Weights of a small transformer language model.
Size: 4 heads of 64, vocabulary 827.
Architecture: rotary positions, no biases in attention or MLP, untied embeddings, normalized queries and keys, paired heads, shifted keys, gated attention, a norm on each head, capped logits.
Training: a variant of Adam for these matrices, 560M tokens.
Each number is 50 + 12 x the weight over the matrix's rms, rounded and kept within 0 to 99. Layers, rows and columns count from 0.

# up: layer 6 MLP up, 1024x256, rms 0.0968, rows 911-924, columns 0-255
# down: layer 6 MLP down (transposed), 1024x256, rms 0.0922, rows 911-923, columns 0-255
up911:47 52 53 46 49 56 41 61 63 45 56 66 40 22 68 50 63 41 62 30 48 50 45 54 61 62 42 51 49 50 36 57 67 49 84 82 44 37 51 75 54 49 45 50 43 47 52 58 51 74 50 36 58 47 36 45 48 58 48 49 25 42 58 53 47 52 44 53 19 63 62 69 50 50 60 39 35 39 43 51 42 62 48 48 45 28 43 56 52 46 56 52 57 57 51 55 38 48 49 75 24 42 51 23 43 47 42 35 55 46 45 45 37 33 42 26 56 62 59 36 40 66 43 56 44 40 38 61 43 41 52 40 49 62 50 74 35 51 57 48 73 55 36 52 19 44 62 53 52 42 72 35 54 40 55 43 48 51 32 43 46 59 39 51 31 50 59 49 69 51 42 44 54 40 50 61 49 61 60 54 68 63 51 45 48 69 35 28 74 46 49 64 68 72 33 30 68 55 61 64 50 56 53 48 56 72 57 50 41 39 60 64 54 22 54 59 52 48 45 51 62 59 35 38 55 60 17 41 35 42 65 47 42 66 63 56 53 41 47 31 31 41 54 53 43 51 71 67 64 56 51 57 45 46 41 52
down911:46 46 53 48 41 44 58 51 38 39 43 49 29 62 56 35 42 61 44 36 46 49 56 37 80 61 45 42 56 28 26 63 53 47 50 44 41 48 52 71 45 49 41 40 59 58 41 50 28 48 77 56 42 52 20 50 46 71 17 43 44 47 45 48 42 35 30 32 43 55 40 71 30 50 57 51 49 64 62 52 42 69 44 31 40 33 72 61 44 38 36 54 44 51 51 52 45 52 41 17 49 60 45 44 30 50 56 56 80 34 59 39 50 41 56 66 48 52 44 51 50 62 65 37 50 59 59 53 56 35 38 46 34 68 45 65 44 60 46 50 52 48 55 41 33 39 69 52 49 35 38 58 36 40 45 49 89 51 45 50 68 57 45 45 53 65 29 45 36 24 56 57 30 52 55 46 36 56 49 53 55 59 62 39 36 54 55 36 54 58 47 54 40 59 48 64 54 62 33 60 61 52 48 48 51 55 45 44 57 42 49 43 57 28 48 45 17 41 50 48 90 33 48 37 29 60 59 51 43 26 52 43 40 52 61 54 49 43 54 46 32 65 46 46 59 56 61 58 56 58 56 54 52 40 51 64
up912:47 53 54 30 66 54 51 60 58 47 41 54 42 43 50 39 46 71 67 56 60 54 62 31 45 45 35 48 34 39 50 64 32 50 51 52 28 33 63 67 61 48 30 59 38 49 58 37 46 38 55 61 51 42 58 47 69 44 34 50 25 46 56 27 46 69 53 54 45 40 39 47 29 49 42 44 28 30 47 57 61 49 52 67 44 46 49 60 42 42 54 54 39 66 60 69 36 63 44 61 52 45 53 42 25 37 72 68 62 39 53 62 34 68 42 35 49 51 51 50 41 68 59 47 48 50 50 48 43 38 35 64 68 41 46 67 50 68 57 67 61 36 53 50 36 56 64 35 76 23 48 47 55 37 24 33 36 47 47 52 28 47 32 51 42 45 46 67 51 72 50 51 55 39 75 21 55 43 53 36 51 64 48 44 81 50 52 63 41 58 56 46 50 54 52 59 51 49 34 69 47 47 33 40 45 53 59 58 22 42 43 44 57 46 35 59 41 47 49 41 38 53 46 70 57 39 61 66 55 58 61 37 43 72 68 30 60 43 58 43 59 62 51 56 46 45 53 34 60 35 38 53 32 74 22 68
down912:48 41 18 31 62 59 28 57 44 54 47 69 66 54 38 46 34 41 46 65 27 62 54 52 65 32 52 32 51 46 70 46 44 81 43 46 53 55 32 38 38 48 40 49 64 46 40 53 66 33 31 63 51 33 29 68 51 58 77 51 69 60 65 52 26 51 47 69 48 55 33 56 37 41 51 54 55 36 28 41 54 56 22 56 53 46 61 49 55 33 58 40 37 47 49 37 70 47 38 56 52 68 48 60 61 56 36 41 36 41 55 51 35 48 38 52 54 71 44 67 56 43 45 67 36 66 71 44 41 48 43 63 35 42 38 43 74 62 39 44 59 38 55 66 55 28 39 39 46 65 36 81 52 69 32 58 58 59 60 44 46 52 52 61 46 63 63 58 33 44 49 40 52 70 56 58 53 55 50 31 52 58 59 47 46 38 71 45 60 55 42 26 43 40 54 31 44 55 52 61 43 38 62 34 61 65 54 36 25 55 48 29 51 80 45 62 56 63 48 55 50 28 35 44 51 50 44 50 73 50 45 35 59 40 40 50 58 47 46 56 62 56 59 15 62 38 50 47 41 51 54 42 26 72 58 48
up913:62 61 54 73 47 67 47 57 56 56 44 54 48 63 59 43 55 52 56 63 45 31 52 46 41 29 49 57 55 41 69 38 56 39 56 59 41 32 69 45 55 55 52 28 54 46 32 55 58 40 32 45 48 61 55 58 58 68 56 38 43 59 63 41 41 70 49 50 58 65 27 57 53 59 49 37 24 24 50 44 44 59 61 32 30 52 47 42 58 40 45 42 63 50 39 51 43 34 47 62 47 31 42 45 30 31 49 47 63 70 45 70 49 49 48 66 52 51 43 47 20 75 68 50 73 63 31 60 48 61 55 58 69 29 55 54 69 39 67 45 40 38 54 40 53 58 44 41 40 41 49 62 67 29 40 46 57 55 50 51 62 73 56 49 39 54 53 65 38 49 42 61 39 36 21 47 54 58 68 46 59 56 44 42 42 38 44 61 65 55 43 51 38 33 49 43 63 59 55 70 43 52 56 48 49 38 45 22 44 58 39 51 56 44 67 34 30 46 50 35 56 58 45 44 44 69 57 38 50 50 45 39 42 46 49 60 27 56 32 60 55 74 71 49 54 41 14 77 48 48 49 23 62 67 24 38
down913:42 38 45 56 70 68 31 48 50 30 74 42 55 40 63 51 47 57 53 36 44 41 63 28 35 67 48 60 30 36 52 41 56 50 45 61 38 62 55 49 54 53 71 49 59 71 59 59 33 27 36 41 52 79 47 22 35 67 51 50 28 61 89 63 65 49 66 54 49 41 44 48 42 70 34 46 63 49 78 39 60 58 57 66 63 55 34 53 49 52 42 54 37 48 61 56 37 41 67 50 54 29 59 45 41 61 56 46 51 38 30 43 40 51 48 55 47 53 58 54 47 69 45 30 38 74 66 44 56 50 42 81 52 38 46 43 47 41 41 42 55 32 20 47 41 55 42 57 48 34 58 37 68 65 46 66 43 61 34 50 32 34 64 56 48 37 41 61 31 50 63 41 50 46 46 48 60 59 52 60 53 63 52 59 53 50 66 53 48 42 50 27 28 49 71 38 67 68 56 39 37 33 35 67 20 58 58 64 58 53 51 46 42 34 54 48 49 63 55 68 34 50 67 33 48 32 29 50 49 60 64 61 62 48 49 37 41 51 50 54 43 49 53 44 57 62 50 52 59 54 42 35 38 74 43 57
up914:59 48 21 44 50 35 45 55 33 47 54 47 24 42 47 47 49 66 87 49 46 53 37 78 58 30 31 41 28 55 62 48 38 56 50 55 45 60 58 54 36 63 53 57 48 47 51 58 55 37 39 46 59 59 59 59 37 48 58 73 27 45 62 37 41 55 58 54 43 41 62 36 44 41 41 59 22 59 35 17 35 32 53 49 29 40 43 71 69 52 74 61 62 57 48 58 52 38 67 69 71 60 59 42 52 16 46 56 55 48 58 41 47 41 67 55 46 51 45 34 72 44 59 38 57 45 54 39 75 40 55 65 64 33 31 45 57 40 35 51 50 48 61 65 42 31 45 66 60 67 47 38 56 59 68 53 59 44 27 68 47 32 63 35 58 44 46 42 59 62 52 42 23 47 40 68 75 50 58 55 43 48 46 56 30 36 44 37 59 53 29 44 40 65 33 55 43 65 40 23 38 42 55 45 45 25 35 47 45 37 33 40 39 40 70 38 39 26 49 34 56 29 64 54 51 55 45 54 64 32 40 37 52 60 52 58 56 47 49 60 49 31 52 34 41 37 59 52 71 44 46 48 51 40 42 61
down914:48 48 57 53 64 44 50 66 55 63 36 56 42 56 52 59 32 57 52 33 54 37 49 73 40 57 63 38 34 55 49 60 51 57 58 48 56 55 49 34 53 56 55 45 39 58 55 60 43 60 43 46 49 40 46 47 65 53 53 49 43 57 58 39 63 49 62 53 68 66 44 50 64 43 49 33 64 62 55 54 52 38 53 48 61 60 49 39 64 55 38 28 59 69 41 51 27 59 58 57 38 39 69 61 50 32 38 39 32 28 53 49 47 44 47 57 66 45 27 39 72 58 61 75 44 30 57 50 60 58 51 40 39 43 35 47 53 89 62 16 21 60 37 40 40 43 69 30 49 61 24 24 61 40 43 69 75 45 65 28 58 40 22 43 35 56 45 57 50 59 48 77 63 44 59 47 65 37 50 39 42 47 45 52 52 48 75 38 56 49 44 69 38 42 16 56 28 51 18 53 31 59 33 49 54 52 50 50 47 53 55 25 41 41 28 62 38 41 70 55 37 42 50 43 66 62 54 41 36 47 51 35 51 36 45 34 32 68 69 60 50 32 51 33 49 22 48 57 43 56 56 29 43 50 59 58
up915:56 55 38 48 58 52 58 48 44 45 52 41 51 65 66 49 69 40 52 17 55 59 28 52 55 41 30 34 44 64 42 53 56 71 26 47 50 50 34 48 63 62 37 27 60 61 35 54 47 52 39 79 45 63 74 58 74 45 58 58 46 52 66 76 68 60 46 66 35 34 67 40 48 46 36 56 67 46 45 71 49 35 56 60 53 43 34 42 53 47 69 45 53 47 50 56 48 78 54 69 35 67 63 40 65 36 44 53 71 34 44 42 15 61 75 41 53 33 35 39 67 54 51 65 39 37 59 52 68 67 26 49 53 65 39 60 54 59 34 28 49 46 57 42 56 45 62 45 54 37 33 55 51 49 43 64 32 81 51 46 33 44 38 42 38 60 93 74 47 44 34 42 59 58 45 41 61 58 69 53 37 53 62 56 55 58 41 41 53 48 38 45 43 57 37 38 52 49 54 61 52 45 55 39 37 57 36 21 52 56 59 41 55 48 55 38 49 35 42 37 51 57 56 43 49 49 55 59 28 57 50 56 55 49 47 68 41 59 57 35 47 38 59 54 48 53 49 58 72 42 40 69 50 34 54 31
down915:42 36 51 54 68 38 48 53 49 50 52 47 55 44 32 35 39 49 25 59 40 60 58 66 60 54 35 59 50 73 59 34 59 42 29 60 37 50 19 53 46 49 52 51 75 67 47 56 39 59 44 49 51 55 35 59 39 44 47 36 46 45 66 33 70 60 72 46 52 36 29 44 40 45 34 72 49 52 34 48 52 65 54 44 45 51 60 62 62 51 42 41 56 58 29 32 68 46 45 48 35 68 54 59 44 63 38 27 43 45 22 44 66 49 41 24 46 36 54 24 50 61 66 37 50 40 86 57 50 44 51 44 40 28 58 67 32 29 44 48 42 25 42 51 31 68 22 60 72 48 57 73 33 41 52 68 43 39 52 58 49 55 20 57 59 60 64 61 57 26 59 62 35 56 69 78 47 53 56 33 22 53 53 60 52 71 70 65 38 44 45 32 60 57 43 48 45 59 34 51 29 54 43 52 50 83 56 51 28 44 49 47 40 38 40 34 47 56 64 44 46 47 32 29 58 53 51 57 51 17 36 54 38 42 52 54 37 57 69 54 35 47 42 58 54 57 40 67 43 34 51 83 31 48 42 36
up916:78 52 31 57 47 41 43 50 60 68 37 44 54 41 50 44 38 36 75 43 46 48 55 74 62 32 51 52 26 47 66 52 25 54 34 47 43 42 53 68 55 56 50 32 60 58 49 61 48 38 62 40 47 48 48 58 52 57 47 66 64 50 57 32 44 50 44 62 64 77 64 62 54 65 44 46 63 31 62 56 65 34 51 39 52 44 53 83 75 52 58 63 50 41 43 59 66 44 61 48 79 28 53 61 52 59 69 63 45 61 52 68 63 43 57 43 50 84 49 55 50 58 33 48 48 54 27 73 60 53 41 59 45 72 62 53 73 50 58 34 44 58 49 54 42 24 24 40 51 68 45 47 45 45 64 59 54 53 51 38 54 46 34 40 59 42 62 45 67 52 60 57 16 34 40 61 66 77 36 74 27 58 63 47 33 29 40 52 49 66 60 38 56 53 44 45 62 47 25 65 65 63 58 33 50 38 36 27 56 62 49 49 56 27 53 54 63 56 66 48 56 38 49 61 58 38 65 58 67 70 50 50 33 73 39 47 66 71 73 47 57 60 45 59 63 43 32 71 93 56 29 54 68 58 38 39
down916:46 40 47 56 55 52 43 49 61 45 56 62 62 33 68 53 05 46 42 51 59 58 49 66 44 59 69 54 49 53 56 62 33 49 60 63 51 49 49 70 48 43 47 38 55 75 53 25 10 48 50 35 39 39 57 67 48 53 52 66 33 37 62 53 81 50 60 46 45 49 48 44 36 61 58 63 50 64 54 53 51 52 67 38 46 44 52 40 37 51 61 33 33 57 58 44 47 66 58 35 46 43 58 66 32 42 42 61 44 47 47 65 28 50 43 49 45 48 40 33 38 42 54 59 62 68 48 51 50 53 33 61 06 43 69 53 60 42 52 48 53 36 54 45 26 36 71 47 53 49 55 36 52 46 60 52 52 52 47 60 51 45 32 67 68 32 54 37 53 37 64 65 53 64 45 44 47 42 28 44 56 56 43 72 37 46 39 24 62 41 40 49 88 44 58 48 33 69 59 44 58 51 61 40 57 38 36 58 37 41 47 40 57 50 50 58 59 36 61 44 60 44 50 62 48 60 41 42 56 62 59 79 70 50 00 28 54 75 49 51 51 54 38 52 50 35 56 61 58 64 61 41 46 56 30 47
up917:45 55 62 54 36 50 69 46 55 44 36 46 41 54 69 36 48 37 48 54 52 52 60 48 50 42 53 53 57 32 52 25 59 61 41 46 38 42 69 52 29 34 66 62 38 69 20 50 70 33 30 61 38 51 42 49 43 56 45 55 34 49 58 65 45 53 48 49 70 83 44 69 45 54 87 67 56 53 41 47 64 56 28 60 43 30 32 47 53 49 59 28 75 66 58 60 75 28 65 61 20 57 51 34 68 38 46 31 65 51 55 59 62 40 62 49 46 56 22 50 77 49 52 16 74 44 37 45 41 45 58 38 53 79 47 71 40 54 52 51 42 60 34 50 53 35 39 43 39 67 48 86 61 69 35 67 45 45 59 54 41 54 55 27 44 42 66 65 43 80 53 46 41 45 42 39 44 65 47 41 46 67 35 65 57 59 57 71 54 46 64 50 53 19 36 52 50 50 36 37 47 48 46 62 56 51 62 50 54 37 59 56 59 45 57 49 54 38 59 67 43 51 45 40 54 43 29 62 41 64 49 43 64 50 55 68 41 44 24 51 37 48 52 55 48 49 36 47 69 59 72 45 18 39 37 44
down917:41 21 43 65 43 54 59 43 49 57 58 54 49 38 73 40 41 38 60 50 69 45 54 37 45 70 70 42 54 68 66 47 50 49 53 40 60 52 32 45 65 47 52 39 66 75 36 48 58 47 52 59 53 39 53 51 34 65 50 66 38 50 46 40 48 29 58 53 24 54 52 44 40 16 61 57 56 49 46 65 47 56 49 61 40 68 31 46 69 38 63 62 49 49 48 31 54 60 28 47 58 34 52 49 38 32 50 43 57 39 51 46 54 59 47 65 63 57 69 64 33 34 48 53 65 48 55 33 56 62 48 38 27 56 77 37 45 50 34 25 37 56 60 59 64 56 56 47 36 35 33 31 43 58 63 53 56 54 67 59 77 41 52 39 70 53 56 46 45 63 62 50 54 53 43 34 21 48 55 33 46 52 54 39 40 50 36 58 43 44 32 43 71 34 47 43 79 32 36 35 41 46 75 36 35 49 45 53 62 28 34 55 58 65 67 60 40 48 44 25 56 62 45 42 57 39 39 36 38 46 71 45 71 32 67 73 35 73 54 68 60 86 57 36 42 63 55 37 47 29 44 54 55 50 49 76
up918:58 47 28 38 49 34 64 78 47 41 65 32 44 63 49 39 54 61 42 41 43 46 34 59 46 52 50 42 50 75 62 63 43 76 52 63 45 62 68 71 57 65 51 60 57 44 35 35 65 39 65 66 58 51 56 61 59 43 53 55 34 56 63 47 41 45 47 64 65 55 23 62 63 58 44 37 43 42 46 33 44 44 44 47 79 56 59 51 47 44 53 46 36 41 63 65 44 43 62 46 58 28 85 50 90 36 75 42 28 59 86 40 13 49 60 19 40 41 59 52 76 63 35 38 51 48 34 56 44 54 68 61 58 63 68 46 52 79 39 43 58 52 64 34 67 83 61 54 55 70 44 25 50 56 34 31 44 44 30 73 42 56 30 48 31 49 44 49 59 78 41 26 53 52 49 42 57 79 58 18 36 85 69 59 72 58 37 71 54 38 35 40 74 59 52 49 57 47 36 41 41 35 51 56 52 41 37 51 45 71 38 46 51 22 46 40 50 53 63 57 47 64 67 52 58 46 33 49 47 38 46 60 48 63 63 55 46 64 26 43 57 51 55 58 57 42 59 64 76 38 42 15 37 53 41 29
down918:45 30 54 44 55 44 61 61 40 38 40 58 43 56 48 41 68 63 57 34 47 39 57 60 54 55 30 58 69 62 60 41 53 42 51 53 46 30 57 55 51 51 61 34 41 43 47 58 84 62 75 58 43 69 59 59 55 55 50 47 39 56 41 50 43 46 34 53 51 31 89 47 36 50 57 41 37 27 65 28 72 66 50 23 47 53 28 39 57 70 31 51 29 52 83 38 39 66 78 56 60 53 49 43 51 57 46 29 64 58 62 46 32 42 68 65 48 43 59 63 74 36 48 50 47 50 66 42 84 45 56 45 68 37 43 47 63 48 47 47 59 35 19 51 49 82 49 68 48 43 47 46 17 38 30 53 68 48 63 24 49 57 50 31 46 55 49 78 56 65 61 57 70 65 19 41 68 39 68 39 36 44 72 45 55 48 47 71 48 52 51 57 30 44 49 47 50 58 31 47 37 44 60 39 64 53 40 78 46 73 71 50 42 59 37 59 49 57 41 58 36 74 72 57 84 67 49 71 45 78 59 46 73 61 64 69 58 31 18 52 43 38 59 46 82 40 44 60 47 63 55 50 67 62 64 82
up919:44 57 30 51 62 62 48 38 60 56 49 64 65 46 50 54 59 42 55 17 53 60 37 42 79 53 53 37 30 71 60 38 45 59 57 17 48 55 45 76 56 63 60 58 72 63 42 41 47 57 52 45 45 56 79 55 63 82 53 61 50 35 62 45 47 43 16 84 55 41 48 60 99 51 28 37 61 57 38 55 37 50 39 45 64 39 57 31 50 31 49 66 18 40 48 81 30 45 78 71 59 50 44 31 44 47 99 39 52 90 64 43 07 39 64 63 61 57 54 52 62 50 35 64 47 25 35 60 62 51 59 12 53 47 45 36 64 78 57 21 75 73 72 56 46 58 67 29 74 76 70 79 45 94 52 51 53 57 20 61 38 60 47 12 68 47 52 48 59 56 44 60 53 31 42 64 68 71 62 70 59 58 58 43 47 45 34 52 52 57 72 65 42 55 44 55 53 36 48 56 70 49 53 54 65 43 52 62 37 49 61 43 56 29 59 28 59 09 54 49 12 59 48 41 25 46 37 67 39 70 59 75 43 74 66 49 38 43 58 39 31 67 59 49 59 73 62 57 38 39 40 60 63 63 36 55
down919:64 42 45 25 48 61 46 25 65 55 55 60 21 29 31 39 55 60 41 24 47 52 51 59 49 27 30 46 46 53 45 35 45 42 49 39 30 38 42 40 37 61 44 43 40 24 65 49 94 26 45 37 71 66 63 50 63 29 71 30 41 16 82 57 43 39 41 45 39 27 58 37 46 54 35 58 47 55 40 40 57 47 55 49 67 52 43 55 40 27 43 71 66 39 53 46 28 69 44 22 50 40 66 51 59 38 68 11 66 46 27 51 52 41 40 64 31 37 20 46 47 36 13 55 55 64 61 36 51 50 94 48 44 37 47 32 49 40 37 40 42 61 46 60 60 52 26 40 60 42 43 64 44 62 66 79 50 47 32 48 75 46 50 69 40 65 46 46 77 35 42 50 71 92 48 50 05 67 51 54 42 71 45 70 52 43 43 45 44 48 51 52 41 30 42 39 74 64 55 47 37 58 33 44 43 36 53 55 52 48 64 58 54 60 49 43 27 51 26 99 65 53 63 44 50 21 32 49 38 18 60 68 37 42 62 35 51 53 55 45 30 51 84 50 48 54 52 50 43 55 29 37 54 52 62 49
up920:46 82 30 24 54 38 51 50 57 58 50 54 53 43 70 40 25 41 57 58 55 70 33 48 61 66 68 43 51 43 56 55 23 50 33 48 53 59 57 58 46 51 51 49 47 54 37 69 40 32 64 65 38 55 59 53 58 69 64 46 37 56 65 58 75 38 64 43 48 44 34 65 63 57 33 40 49 29 74 42 82 40 44 44 54 57 48 55 57 52 56 41 53 52 46 51 60 28 64 57 25 60 60 63 53 47 50 74 67 55 45 47 42 56 58 61 38 69 55 44 43 47 52 55 74 36 66 68 50 47 56 45 32 39 55 18 51 46 50 54 70 36 46 21 42 67 49 59 59 55 32 29 38 65 70 33 70 44 36 54 37 37 62 67 22 35 54 49 50 57 29 39 61 50 52 47 62 38 37 46 36 51 51 51 47 59 40 64 39 38 51 41 47 37 48 36 73 66 54 53 51 54 59 60 43 57 43 73 63 55 44 31 80 26 44 44 41 47 32 74 38 61 29 55 61 46 50 57 70 41 60 49 27 89 54 41 44 48 61 35 57 34 44 23 68 56 59 50 34 42 25 48 45 74 51 28
down920:52 49 31 58 62 37 53 39 51 64 63 66 53 45 65 44 53 43 44 39 37 35 62 48 66 48 60 46 52 41 57 39 44 44 47 61 61 35 23 44 52 49 62 44 36 27 56 31 33 36 23 25 59 50 47 44 57 40 73 55 40 42 68 61 47 48 49 81 30 48 79 45 58 20 46 53 46 45 49 54 69 37 41 79 46 49 56 41 44 73 57 64 25 35 59 56 38 52 53 49 48 33 62 43 35 52 29 36 39 31 54 64 63 50 56 54 61 54 40 43 65 54 53 52 45 67 48 71 69 74 56 25 38 49 50 83 38 49 66 26 35 83 56 51 29 46 76 83 54 50 52 52 67 75 67 44 53 37 66 58 51 39 42 32 41 76 45 55 44 47 40 44 38 50 52 46 62 60 51 42 23 58 50 63 63 54 54 58 61 71 48 55 49 43 44 66 40 80 50 28 49 63 53 43 43 17 65 46 49 39 49 44 63 55 52 43 36 51 56 44 50 38 40 55 53 70 51 70 55 47 66 46 29 32 60 31 58 55 63 63 37 49 67 77 48 56 45 44 54 57 31 64 51 69 56 38
up921:45 67 43 58 36 53 50 42 52 47 45 61 48 41 47 60 44 63 48 26 44 47 52 30 51 30 30 45 54 64 47 52 33 74 37 32 44 47 54 45 40 40 55 41 33 58 23 71 56 41 34 61 45 47 56 33 53 61 65 62 49 34 51 34 56 54 41 50 40 70 65 49 43 84 55 44 45 35 51 30 30 39 53 59 50 52 42 63 60 29 54 52 38 62 50 60 51 39 55 36 26 55 47 67 32 40 64 35 57 36 57 60 30 56 39 57 71 57 65 61 39 61 43 64 50 29 49 37 39 55 45 39 59 46 42 39 57 24 44 35 60 47 56 40 31 27 46 54 57 47 65 52 30 50 47 31 42 54 46 58 52 38 44 32 57 53 39 82 12 59 41 36 37 54 21 48 47 53 36 41 50 37 70 63 44 53 47 50 58 28 46 60 55 67 57 48 41 44 51 49 57 36 53 33 47 73 52 65 31 56 54 32 81 36 70 35 61 38 56 26 50 59 52 54 34 67 54 59 41 45 61 46 68 54 39 59 19 56 51 53 63 21 69 56 45 46 62 45 43 39 39 26 63 73 48 31
down921:53 25 45 37 72 66 62 39 66 49 50 50 73 53 38 54 60 57 50 26 60 67 29 43 49 52 60 39 61 66 29 49 48 43 48 42 39 37 57 40 56 40 61 54 58 76 39 46 41 56 48 53 45 45 46 72 53 45 39 67 42 48 54 58 46 69 62 43 58 50 68 57 36 23 55 47 69 44 71 54 45 61 36 54 44 47 55 42 29 19 47 41 45 61 49 50 48 31 73 56 68 61 46 73 55 63 42 52 30 29 53 44 42 25 61 65 50 76 56 74 52 38 53 80 64 56 81 46 44 31 50 41 61 33 48 61 59 47 42 34 69 47 43 47 71 62 68 66 44 49 32 52 50 47 54 58 50 50 40 59 64 49 54 57 60 32 34 74 44 42 47 24 66 77 56 54 47 34 58 56 49 23 52 77 30 52 40 48 48 41 54 38 39 44 59 31 51 77 45 16 64 44 59 45 46 69 46 74 66 35 46 48 59 39 76 63 52 26 77 32 41 55 29 60 42 55 47 57 45 61 33 74 43 35 38 56 31 57 66 46 40 53 43 58 67 41 67 31 30 61 60 51 46 53 50 45
up922:53 67 23 56 45 70 46 39 60 49 50 57 63 45 48 80 59 42 54 53 56 59 57 43 63 56 44 54 54 54 44 39 50 59 52 47 46 45 40 43 58 53 50 57 58 54 23 36 43 64 50 57 69 49 63 45 52 59 51 34 18 52 55 59 53 49 35 66 54 53 38 36 42 46 45 46 55 50 58 36 50 32 51 53 49 30 67 58 55 52 48 64 39 61 66 52 43 32 29 59 46 33 72 60 35 55 63 27 61 52 46 41 25 58 31 57 73 55 50 68 39 56 44 69 48 54 48 50 45 21 57 53 38 46 41 38 51 45 46 51 52 63 65 43 48 56 43 57 68 59 35 54 64 61 50 60 29 72 50 50 49 52 44 54 37 25 49 49 63 39 30 52 43 33 39 41 55 69 47 57 45 39 40 51 51 51 33 43 43 44 62 47 73 45 48 43 61 50 55 82 22 41 57 49 50 43 40 53 52 56 49 34 47 26 46 55 44 69 47 52 40 27 48 33 53 41 61 37 39 66 62 31 50 66 55 38 44 33 53 50 70 45 58 36 33 55 41 45 48 29 55 50 38 45 28 51
down922:42 58 56 48 45 50 59 52 41 43 44 50 41 59 49 55 43 44 54 56 31 46 61 31 45 45 45 63 62 42 46 42 43 53 37 73 69 42 52 48 50 52 48 43 47 55 61 45 51 56 65 58 64 46 39 57 53 46 65 38 56 39 12 66 47 42 70 60 46 51 69 51 51 43 54 46 60 42 73 56 62 59 40 48 30 40 67 46 46 44 25 45 51 52 64 38 50 38 60 54 28 57 40 25 58 66 61 57 49 35 57 45 72 47 73 50 54 50 69 42 40 61 40 61 41 41 64 52 58 64 70 66 51 48 39 57 42 44 38 78 54 42 34 50 55 46 62 38 29 41 39 39 43 59 69 44 30 32 67 60 55 38 66 56 39 57 53 35 41 48 66 53 45 37 48 62 71 58 52 50 28 54 49 72 61 44 43 32 53 43 53 52 59 44 47 49 73 56 49 54 42 47 48 60 53 47 44 39 64 67 30 48 54 29 53 45 57 65 61 24 37 58 43 48 55 45 47 41 32 55 53 68 26 45 63 44 61 61 30 52 43 49 77 60 71 31 58 31 42 51 48 59 58 46 42 36
up923:57 71 44 38 38 43 56 45 50 42 52 28 51 69 52 49 41 51 58 44 49 41 60 69 51 47 64 66 38 51 49 68 54 53 50 50 45 48 58 68 44 55 40 41 43 35 41 34 57 29 48 36 55 46 37 52 51 65 50 60 57 65 50 41 54 67 31 63 38 51 28 51 67 55 28 47 50 56 52 38 38 45 29 57 35 45 45 75 59 33 69 67 59 45 48 47 54 60 28 32 48 51 48 44 54 50 64 62 39 66 49 43 55 49 65 36 34 51 37 59 44 35 22 59 42 29 52 45 15 50 71 35 52 45 36 66 43 38 44 39 39 55 45 19 53 34 38 48 51 58 28 43 58 60 60 30 67 34 65 56 59 34 40 54 42 49 49 56 58 64 42 32 57 40 37 67 57 28 48 46 38 55 51 45 39 30 41 54 46 49 48 55 66 39 52 63 34 51 50 58 37 26 58 48 69 57 54 37 47 56 36 81 52 36 63 74 57 37 42 58 46 39 49 30 40 77 73 52 60 59 70 41 70 39 51 52 25 37 46 78 45 62 55 50 41 30 46 28 55 18 53 40 34 52 30 48
down923:50 37 41 34 35 45 49 37 56 46 41 50 48 43 53 61 69 39 37 42 71 47 34 62 53 48 64 42 66 70 32 56 50 48 38 38 52 38 48 64 69 44 66 46 75 19 62 39 73 47 62 57 26 57 44 69 67 62 36 42 66 57 51 60 45 43 21 26 58 51 64 62 48 68 45 37 49 58 38 10 56 47 46 44 21 65 63 38 62 42 57 53 56 41 47 35 54 75 35 47 21 43 32 52 45 67 64 42 62 48 59 35 52 51 69 30 35 70 48 56 40 52 31 43 53 73 45 46 56 53 69 37 42 31 40 34 57 47 39 61 51 57 39 50 20 54 58 56 60 61 57 37 76 54 43 55 34 30 59 61 58 30 32 60 67 54 17 55 35 33 58 47 61 48 65 60 39 52 34 54 57 43 43 40 32 35 37 28 30 46 43 51 44 44 60 80 47 40 51 60 53 29 52 53 53 58 53 42 41 63 33 39 49 52 58 42 55 36 67 38 48 55 42 37 65 69 53 59 60 68 56 65 60 34 46 46 58 34 79 54 69 62 42 57 47 29 47 63 58 30 64 44 65 33 37 57
up924:53 73 43 52 39 45 45 38 57 61 59 46 36 58 47 56 41 35 29 60 34 49 58 38 53 62 54 60 30 44 41 34 31 48 47 55 37 58 59 32 65 20 46 62 54 66 58 62 46 67 38 74 57 62 50 39 37 46 73 54 54 51 55 66 45 47 38 46 54 49 41 53 48 55 72 43 51 39 37 69 43 21 37 48 31 42 57 36 40 46 63 52 40 58 33 46 29 45 30 44 29 41 65 30 51 53 55 50 58 57 58 38 30 31 52 42 46 72 64 63 58 41 42 63 65 51 32 54 31 26 65 58 55 52 41 67 52 39 45 46 63 49 53 49 45 57 57 50 64 52 67 58 52 47 58 51 44 60 32 74 52 60 56 45 35 41 67 64 42 59 39 59 35 44 46 54 46 43 43 54 47 68 58 56 73 44 65 58 31 43 68 63 46 29 41 46 51 25 25 43 41 34 39 44 32 50 35 42 59 56 58 55 50 37 38 60 47 48 59 50 39 64 50 55 47 48 54 60 39 70 73 72 52 36 70 47 43 36 61 35 64 29 61 38 57 56 51 61 42 34 40 34 61 42 36 45